Weights of a small GPT-style language model, trained from scratch on English Wikipedia: width 512.
Each number is 128 + 24 x the weight over its row's rms, rounded and kept within 0 to 255. Layers, rows and columns count from 0. Numbers have three digits each. The size before them is the row's rms in percent of the matrix's.

# layer 3 MLP gate, 2048x512, rms 0.0559, rows 1979-2047, columns 128-159
119:127147127136136157117131145122120106165117126107146139133132128133119128100113096141121159169150
111:110120182120094082129093071172138132156113135099120115124180143124126103111129117132110122096095
100:128113116151132136132114136136104106131115136163153153106086145134110092071116118115107174066130
101:134144100140171108171095117091119128142139152137129168135150159130121114147164160119139129137163
094:110121150178140109120137110143077130098152093074135112169101082109115139127131114215155097107114
103:130113107099205140132125131122131154074097125162123159112105105121152115086130140124109128110132
104:112153124141179180163159114101130171118115093132138139148106128135179113114148086067148163112169
090:132106118112139103133157116127087074166090113113086105149149192119112120100159149154111140117106
098:099138090128133143132108118101116072146129172146080183138101088133122125118148098155117141123120
100:179130124147151179151105116121116158080120082115128144109105117165131109121169107112107101139158
099:117141111171120133163161121137123109125128100091151121173143110079134145148102154126139125080096
094:140113125147138133147092145149108130147156143123163151117094157117158138139105113129102117157160
097:109143150112157134159146146154096131115123122124201134149149165161079125080102129131123154129101
095:105134151097116108113096072149148121192128116175086124144101153149165112129144144113146120112104
101:152156107124152092113123108134127130147156099147174113162129126132119106145095140116129133114134
101:069155085151101128172106133100126125189110138148126144093123114094106149122134110061133126158101
119:125102126097122092088114082170161092142153123134172132110089165125103125140150100136131139141100
098:127110112148163120146116139113117121164137119121146193100137147102093131163105099146094155119124
102:149136116124139116131125110128141090070089150144068093145169118150093074151146157130101136139102
097:150142118108071163127169142114103143139095140117146126117134147176141124127128129129110090130143
100:115181143101109128133165113138114127131136102149166161143101121115118125124152134108120151109095
094:125113124096152120153128097137168136087137126132151138133127147147092118148112130110115171128121
105:150153165117123127145145087099155121113158124129138121123128126128129133154148163106105125084087
098:114149166159124098120158111098146119147139128098126076152120099123105141073124107125144092148125
094:144125123129155122149120118120127158103121113107112118102151124089117157112115159118125118107095
091:084153122105148152111150152144119137131150171123138103100106105140163146115145109095135151131091
091:124079179108153166069112119129160119130173176104101124146127136159168140111123144124127152132125
088:099099176111141108148137129146086086102122114098132113132114177108137131147145180132147073115122
107:140103142093097125088123115163140144107133157101147186079125127125117174093093099116138188143121
095:126098099137117099096119111090152091095104125169117137120132124098158144127156146149115109137161
105:118149129092116113129139134149104121106132071126105141154103128144121112146091108148118112093113
098:096142156145138162165127128121106145122126117161097099106167114140104152151142173142138142110126
105:121163143117140155101153137107139103075106128115137123091099131137128185136161133140126087128104
101:109131090118135144175126105122130079154149105142120142157116135150131136106081105143125115115115
090:155110164094102130105137126162096154153138138133143148128116153159143138112112128142131134147113
105:121152161125120093130145132125085125102152146187129128090111142142129136165142112129092152114121
104:120087138124120134114150136149115085137135103094119174127148130139099119158162126105126164091141
107:220131122136130139150099132135143113146121098100144163108143108104116108131107139100151140199140
095:167173145145186145097166114113151092031126115094104107184115120176153145166139096115143145131097
096:160127123168151117137172111159164102170172121117167144126110103158163108130119174142164154119112
116:159148176123131168110100052132182086104117137163143124118141139146114104106149104153155141102132
103:133156111126141125111099119147166125129150159123111129125113192148097121138098134119148142160147
101:145135157164130175146142110123081104114120119176114120089170138101097127136150161139126133120100
105:174131156139092139112144108166146130089161148094146136131162092104114140138122148140114121125167
093:090119137118116136086107126118127120161160135155113107097123108145071127112134171121143156113096
089:116105179122074122131127152137134099096093121126153122144150118147159089129144106152113160122134
093:096112103113105117137122133128101108119130152179130152095093093150091115123099156132080145118163
096:134139138153144166132122137135106125118117120106154132093113130129137111105096143131100148110169
125:136128154087121130110105111126153072120144130158127165145103178106073100144153135146092113166079
091:134090125123144131099038114154119127177144181143149125081123114124122148140130117156107145094158
101:122076138121126146091116100143115126144133121158090150103102123197147111153175113168114132125075
101:104104109152167134175085127163154121073169120098115156125112138127131121140113109151114087070115
096:131139116104164144128091160136125129162108107129108155146122088102132157131173141135135141151119
099:155162104094110142116137123082118129166144151121134111143126113132072115124145130133130148123124
099:123128144101155124130099135138143128111157083162147133136072139126130125115159109143099133161108
096:149145112133113084096138137134127099124115133151153148164087127118142174143125166112159096129166
101:088159124135174100136129136125144128120117109099125139137092109122162125113131125124127142147099
082:123136135100174101129164163109131120126147159151151131121122107069167112152099104141098123137123
102:168105113098119130123124108119156110116122110090164143141162136107145122105102118106107163121101
101:150118134132109127132100097124127139118137112119148135119150119097118155137144102140070143069148
100:108098102134110097125142120141095127129112111139171131146107098115087137133125108170118112128146
091:173119161146097148119112129135114115127135098129084109117116095146115144145171137134085137150138
104:125111130114131124139134132148112156089123158092159117135105155140131107118121087148130144130150
094:079141102091143141145133131128151142147162148120125119152124131159138087113131115143120097149108
104:128135137174110136082129109139113126122166120096127147106126073089084108125125158100105151108122
096:178138136163133110138138132172178097094154159128109108107122149158145153123139144152144094106118
123:100145161113134149143112107164134109118088148166134137119102127134094105136153115142181120125105
092:119174127123130153117141099111135129142143108168131111121130144127112122134168128141137114115134
108:133139150108159121145149107126113120113142141137121113084163107108138099156130116122101098114126
# layer 3 MLP up, 2048x512, rms 0.0528, rows 1979-2047, columns 128-159
103:113124149138144119082121153134098148105210114122149144132141134107119143148148148117125110115125
110:131139099140162153152111104148113123145173100156107112095108088144178161114102147172135115118200
100:204116119123151150106115124095148133136133125119117123159163109122124156177064123089134123121148
109:087107120131147120095138121135160152074108120123074103118133136140099131072127128080148132113156
101:147175137104115099075124094121129092151122070130141155120130078152117145129105133167127140098104
101:178114135109106145102099136179145101097118159097142096160148162126118122139148142123127142107133
104:084102111127139085128136104120108116131166140118148177100152143099123085110104104149115089128132
095:117108143167150138104091115119155154093087110108103168160106143141157158174147121168092139137113
098:114161083106117191102086143148129093151166136160131148075130071187131144146128125175106133101150
098:142089133136105148173100101151121128101085160118074114173145114158165144132134172161128140149120
101:143094151116127114161165135138144135106116157071163103102105126149187121181110106116093121133085
100:138101165116154153181128113133192122132129127105144123142130142140079136092138149114136124164094
099:150178135174149137175122130115139138179143120114097164111119125180109135155117153121118141157164
095:128136132145172124165124114095097136092131148148143137083081147141138117143119137134090151126119
100:124095119086130151132156154126105127134137129107168126098156122171129143104125072102132166149134
100:102129102112113144119130133103127049115148134086131150109150110122130110117170126092104132119124
107:137110131145110111115112122125129133138145110098118125111086135180158119123151129136146114101107
098:144124120098144162178166156085117155117132175124174108137110143129139109172103120128118137136137
101:168151153163102098098086145159090096126120129128116140146139103077153139129139156137146145152119
098:100160157111131106161122137106109122100132134148125134106086146147123143105128179161149100131179
096:143162144129081112120131131108124119154128128121145111135108145109130147099141140101119148097138
095:117135086086135126165121140102136148135116128137161115098132174138106169163144127152138140125121
101:161143106154083098135157136108152133141156158143173160094160154109122173155127104118163097145127
099:136112114140079111113131145119125137105123130084155097155161080102109165111102110128118174122136
099:116164099118125089149108124136084130114076152142121113164108143137157118153144129125116137144138
093:128092103145127122176133116159080114168142142166144123170123129131113103115125128110115134141107
093:144129153131079148136090118164116117108119121135149130117146068147125180131108153161101155092114
100:113088128119155106116196156148171112150134194117106126141157137118137124124104140138131137152155
095:153138106130154097133114131116168139124127138110185110111129157108098110069142126161164152104097
098:162119119120107098098069095143125146085120107154103113099165115148111143101142106110083109098107
100:128186164166110159116154120147118109132081129170108144170125174152136118104139137103125099152073
099:120142090118160117142150145132137113092157167151133107134124128096115130133149185153105110146102
099:104147170132114130112133115133123104096142147150136130100109154142137081122134167098118115136158
102:155145158111092124149138151141139143118162174090148123084102151119130135149185147153122123143112
095:150098099122126104132091134137166158114113143172120112161147117147138118134120137127118113155141
101:187104140151122156145090122119137133104203105120140143121163148142122114127157114154131101117163
103:151141181141103122148138131084134123115099167116116123117144098151158077086080113091124097123115
106:141106103144102103106112070124083113115101154108098166145105151118115063134150139163148112131146
098:123121144148140113136115170129157094086119149144130101126176088158148111101135086134135120130115
099:123140146105108156119077127096132105116102165142145108127106104095171137115099107125152120101095
100:128119133113107106156129129130120128130138146135129143112111111090139096134121162119159114122119
101:159096101146133159134117103138150138146114172133135098083157120180137118128138145095143116162126
098:125164128097090132119135122129144106157126114125125144136092151168168135126116138166131133139131
100:109090145176117187108168146096084127094158143123146145149143088142143146120111127120123177137138
094:130116135113101097117123153097135127090109110128138118147118084108153106171119145123137117104089
098:094155152119127125155110138068056128139123168184137121118146129140133130159114157103088140125124
095:125126140140080174113104105111118135160093103125136160127121169121130145150122166123095164089129
096:093106143157121122124116102157162118128129144126132175066114120082137092179135134136128136155132
098:119130107135113164098061097152118157134142069147121098114153087164108135122136148147153120099108
099:128133116125118117150134128096173106088148130134154165150075143131116096135073122172136145106097
103:124163126105143115135123116134160129146135071129127098169161118142141158127122149132114126115153
103:178170069126103133087101122132115080139089166140118173142093106145098159154112087173146104149108
098:152154130109130102133130129135102137129160102106130142060125142098084123159127124145110147129108
101:150144086149090136120130117154123093115109118084142133091110137105118090164126072158114094152088
098:147143135122095111103123089137131105176158080146131107135127095119111094121108116122142106082107
098:125150152144084125179118110158109132181119127080120090159087169125153081126127129164125116145150
102:106097128135127140127087139132138109155095119133126148137136146104129162132144134129159133115118
093:121172109144134118136137104148143111103131145197162150122161134137131132160095178163117145100129
107:139104126092134150131127158098155144124161166191116162156138092128126158127181129149103152121110
100:135135118091159138121099170129160138103103113140133140157145177121151109136079107107136163114155
098:132123129103135139127128147118096144170116114153120089133089077126166104144154162109165179149161
096:157161145165142159108127128118120193142108110114130095120148135144178134123140107108145121092144
099:130116108152159142148120157135091147141109118140145132137154116117140168101100152103110129141127
099:140110122133125094142088135174125131141149080087151147105133160130139164187127098144138148162125
105:105096153138051104113167127129134130153154095104150117132142119111108158065102124078187139122163
100:124148118158128122115116107144107173103126139127134099096116134154122172142102142122099130117091
105:145143082155135128146102104153084105153141159158109141102132078143131128164127143104108146130151
098:143122137131181133101132111129119132118130093113116145130117109120117069145146099101091114120115
108:120111129116120096121095113143138132167149116184130150117082172163101145133148137106149156148111
# layer 3 MLP down (transposed), 2048x512, rms 0.0509, rows 1979-2047, columns 128-159
106:106135142137126104098131092138117133092152095121165081140123125099095125125114182135150120140152
093:181124117089139135105127144136131132153151106133132130106126173127135114111177109129114137151150
096:133163163138084121086127177118082143113111112128088160119131118135103064135120120118128158103154
108:123140103130130126103169108115161062128089135117114113119124124128102101099145088066111090132138
100:123101139090113104139130215084116160169132065158142108115115128150087136138103153167098138130120
101:159177108101123139147100162133129164138123163118134139159127112104128118150172103133130095129129
103:167116110106123098071120137095177107166164163145152166126164122125157147115106134076127147092134
095:115152128124165078109118103113141135154123109125147129154149169067129122123120143145091127163136
102:160117091073166105130142084136142155143133120156129160170145160117100108110092142176182099131116
100:186107127131180136126134116146115106146130123140162132135170116136103129155115125147121128149106
103:173159134135110117128131061114125103121163125125137150089054139119158139146097171099133150093137
099:126134142139122128135107041118124120161106138139070147126108104154096143156139118136135146130104
099:146130092147173125129149105125134112090132143102149131104122127154159091131124154123110102146141
097:088103132133088133140081053110130102103155156148107178105080151105156147138110186107092140105160
096:165163127121149139173149141098122118124119081092159114116086100082121098106114129086123137139127
102:127115145092167128130135167135132135128186111147132154084147121127120141114170119141133098140141
107:136149140112162140128159203087118148132123112130139108123106136123146121079170117112124110126127
101:192159119121125161150158157095118085127123121130134107119117144127128106155106175112097152118136
101:132141148103136130143107228146131143072158145091079170142140111124128127126095148113111129137138
100:112110175144137146117122169126147116115110138131092104159147105127097127128092156151102134104139
097:141099102115095148129122112123148148136125175111130144145104130132115131129107155134139116124126
094:099128108159134161130123133124122104121145133144130096172134136152125094120122149116120140145087
103:120133113154141088117132126139136134127154125094165116133087131114151169134142077133119102134123
099:131106172137114115121111137155091068124164184155107133094151117130106120090132097134149145142114
097:151120117136131131154137055158138149123140121135089128129108166133105149142116131105104164139121
097:117137142117131116138141129092167133120110159132127140156122141149130151124112151093123098152117
096:167109104125145103109131159122120125134115140100108166133143123156147081103130132117133142129097
102:141131098137130149129129066080166132154156127133097144104166095150106118162159084113140161103149
093:149139144113105129122122140133129165112088121151165149121135083139112146142124113097139161101110
100:148125155120108122121115169155134148105118171115107161142092144092126114136130120113112184112087
100:095159135162105201100117126109084109141145100134143171131169064090139153153151114151139171112123
099:098128149153121158150153107131158176127167133121143119090129139093115136097159093138117106128136
101:128130140128097140114103161129087122119134160126162148138125120160169131136106111082139099102145
105:138108128165124151143141099130124141110152126122158121115110170132128108152168146144134125203133
093:139131115160129099161176114144099142116121142118170132112113115130159124132154119121126139116162
097:165143156086123129131140115126138144084127143180110157171117104165154123115131117121139132168135
102:154172134151125124146163163117099116133119162094111170142108112134109118122120141070110130109135
106:082103093163136150112119146132093121138108130079110138150119112084144110107116123127144146122157
098:079126137115120134117134121136112118109154126141120129127155095125121129109141102113133098102120
101:146145125119170146119103101133080114135107116149097159119098153100146125103156123146135141132097
099:117113107138137140122133158122135107096130148124162140118115123121107112119118141159101170114135
102:118127086078101102138147112107129124108120120122128164101151130166105129117136129120129111128129
099:126121120092141140169142126105119124109096139116111096119166122136093183147108102124087133114160
105:081110114102106089128138143091117107132155161135122120119159080129095145146114093151126130121125
096:110106139153150116145130188152121121094100052095142137130152136074126143153155115146119093177125
099:114160114098124128103136138134153122094142085144118083159117152136107113116145153155145141095139
097:157099165128138129099135083148123123153070137146143089170144086179156141107077133116166141135135
098:089126134096111090119140149112119131140125136100120103135181161126156165139158080175182105101153
104:145125129088079126116085219130116125111155085101133116138187108149064161144165152150102145095112
098:128078134127200159158123117162110172169115114162173092162156116126121102149126163144140098126135
103:138112106154102135180152153080149099149133105109196119142189148116110152148119102140150181081151
103:137099094136138135143116106147142109120115123111137123129116163128132149105155139130130113089123
097:089109165111149166112130080130100128141135132115132082117149114114106108102141140102159129145103
102:139108147124124125108111163131134124153105106104111138128102140132124145135135138124130138138137
095:116114097083155110097110109105114137178131117140128129107093151107132063095157160154151148117107
097:098144113117143111144126125116188123146139106143173128095095122156151112120122138155108158159158
101:096119109060155133104118148168137102091102136070122101144120107157142129150141170128117109111137
101:102120160067146175109118123109120125144107105080104116130103142128121125102156082093120108162098
095:141128152140141123149103086119089181094103133150134157140133107154131101148145099113099159112133
100:132118110142138114153142098091059141105144125131130136136100160158163172182095106111121082153162
098:095121123126119152155147153125117141149120147146127100129160163123125152098142118143098142131076
096:122131135144171115132158198146134131159128124107137137123145126137130120118096108141138109105108
100:131108147108119146114144207139157149132103163168094119100169159125186178133116138127117123126137
098:119139144125143131183124125120082158101154094162092148139134144140147128177124120127132153152114
104:171129135131155155136126129117170139138147136117108128129117149162150119115158110123115082118112
100:136154171123121152116085116126123117105098171140133145083104113129125156108156146125135143129160
095:143127130120105165140111152158111145120165138122106158091130096121142138189139182110102138087132
100:149157109155144140155122078121114144120105118125133134127127129156086126143135130131145129134126
097:168120107129136193176169207117131101102116137125110119092115103139105118132142128104114124109118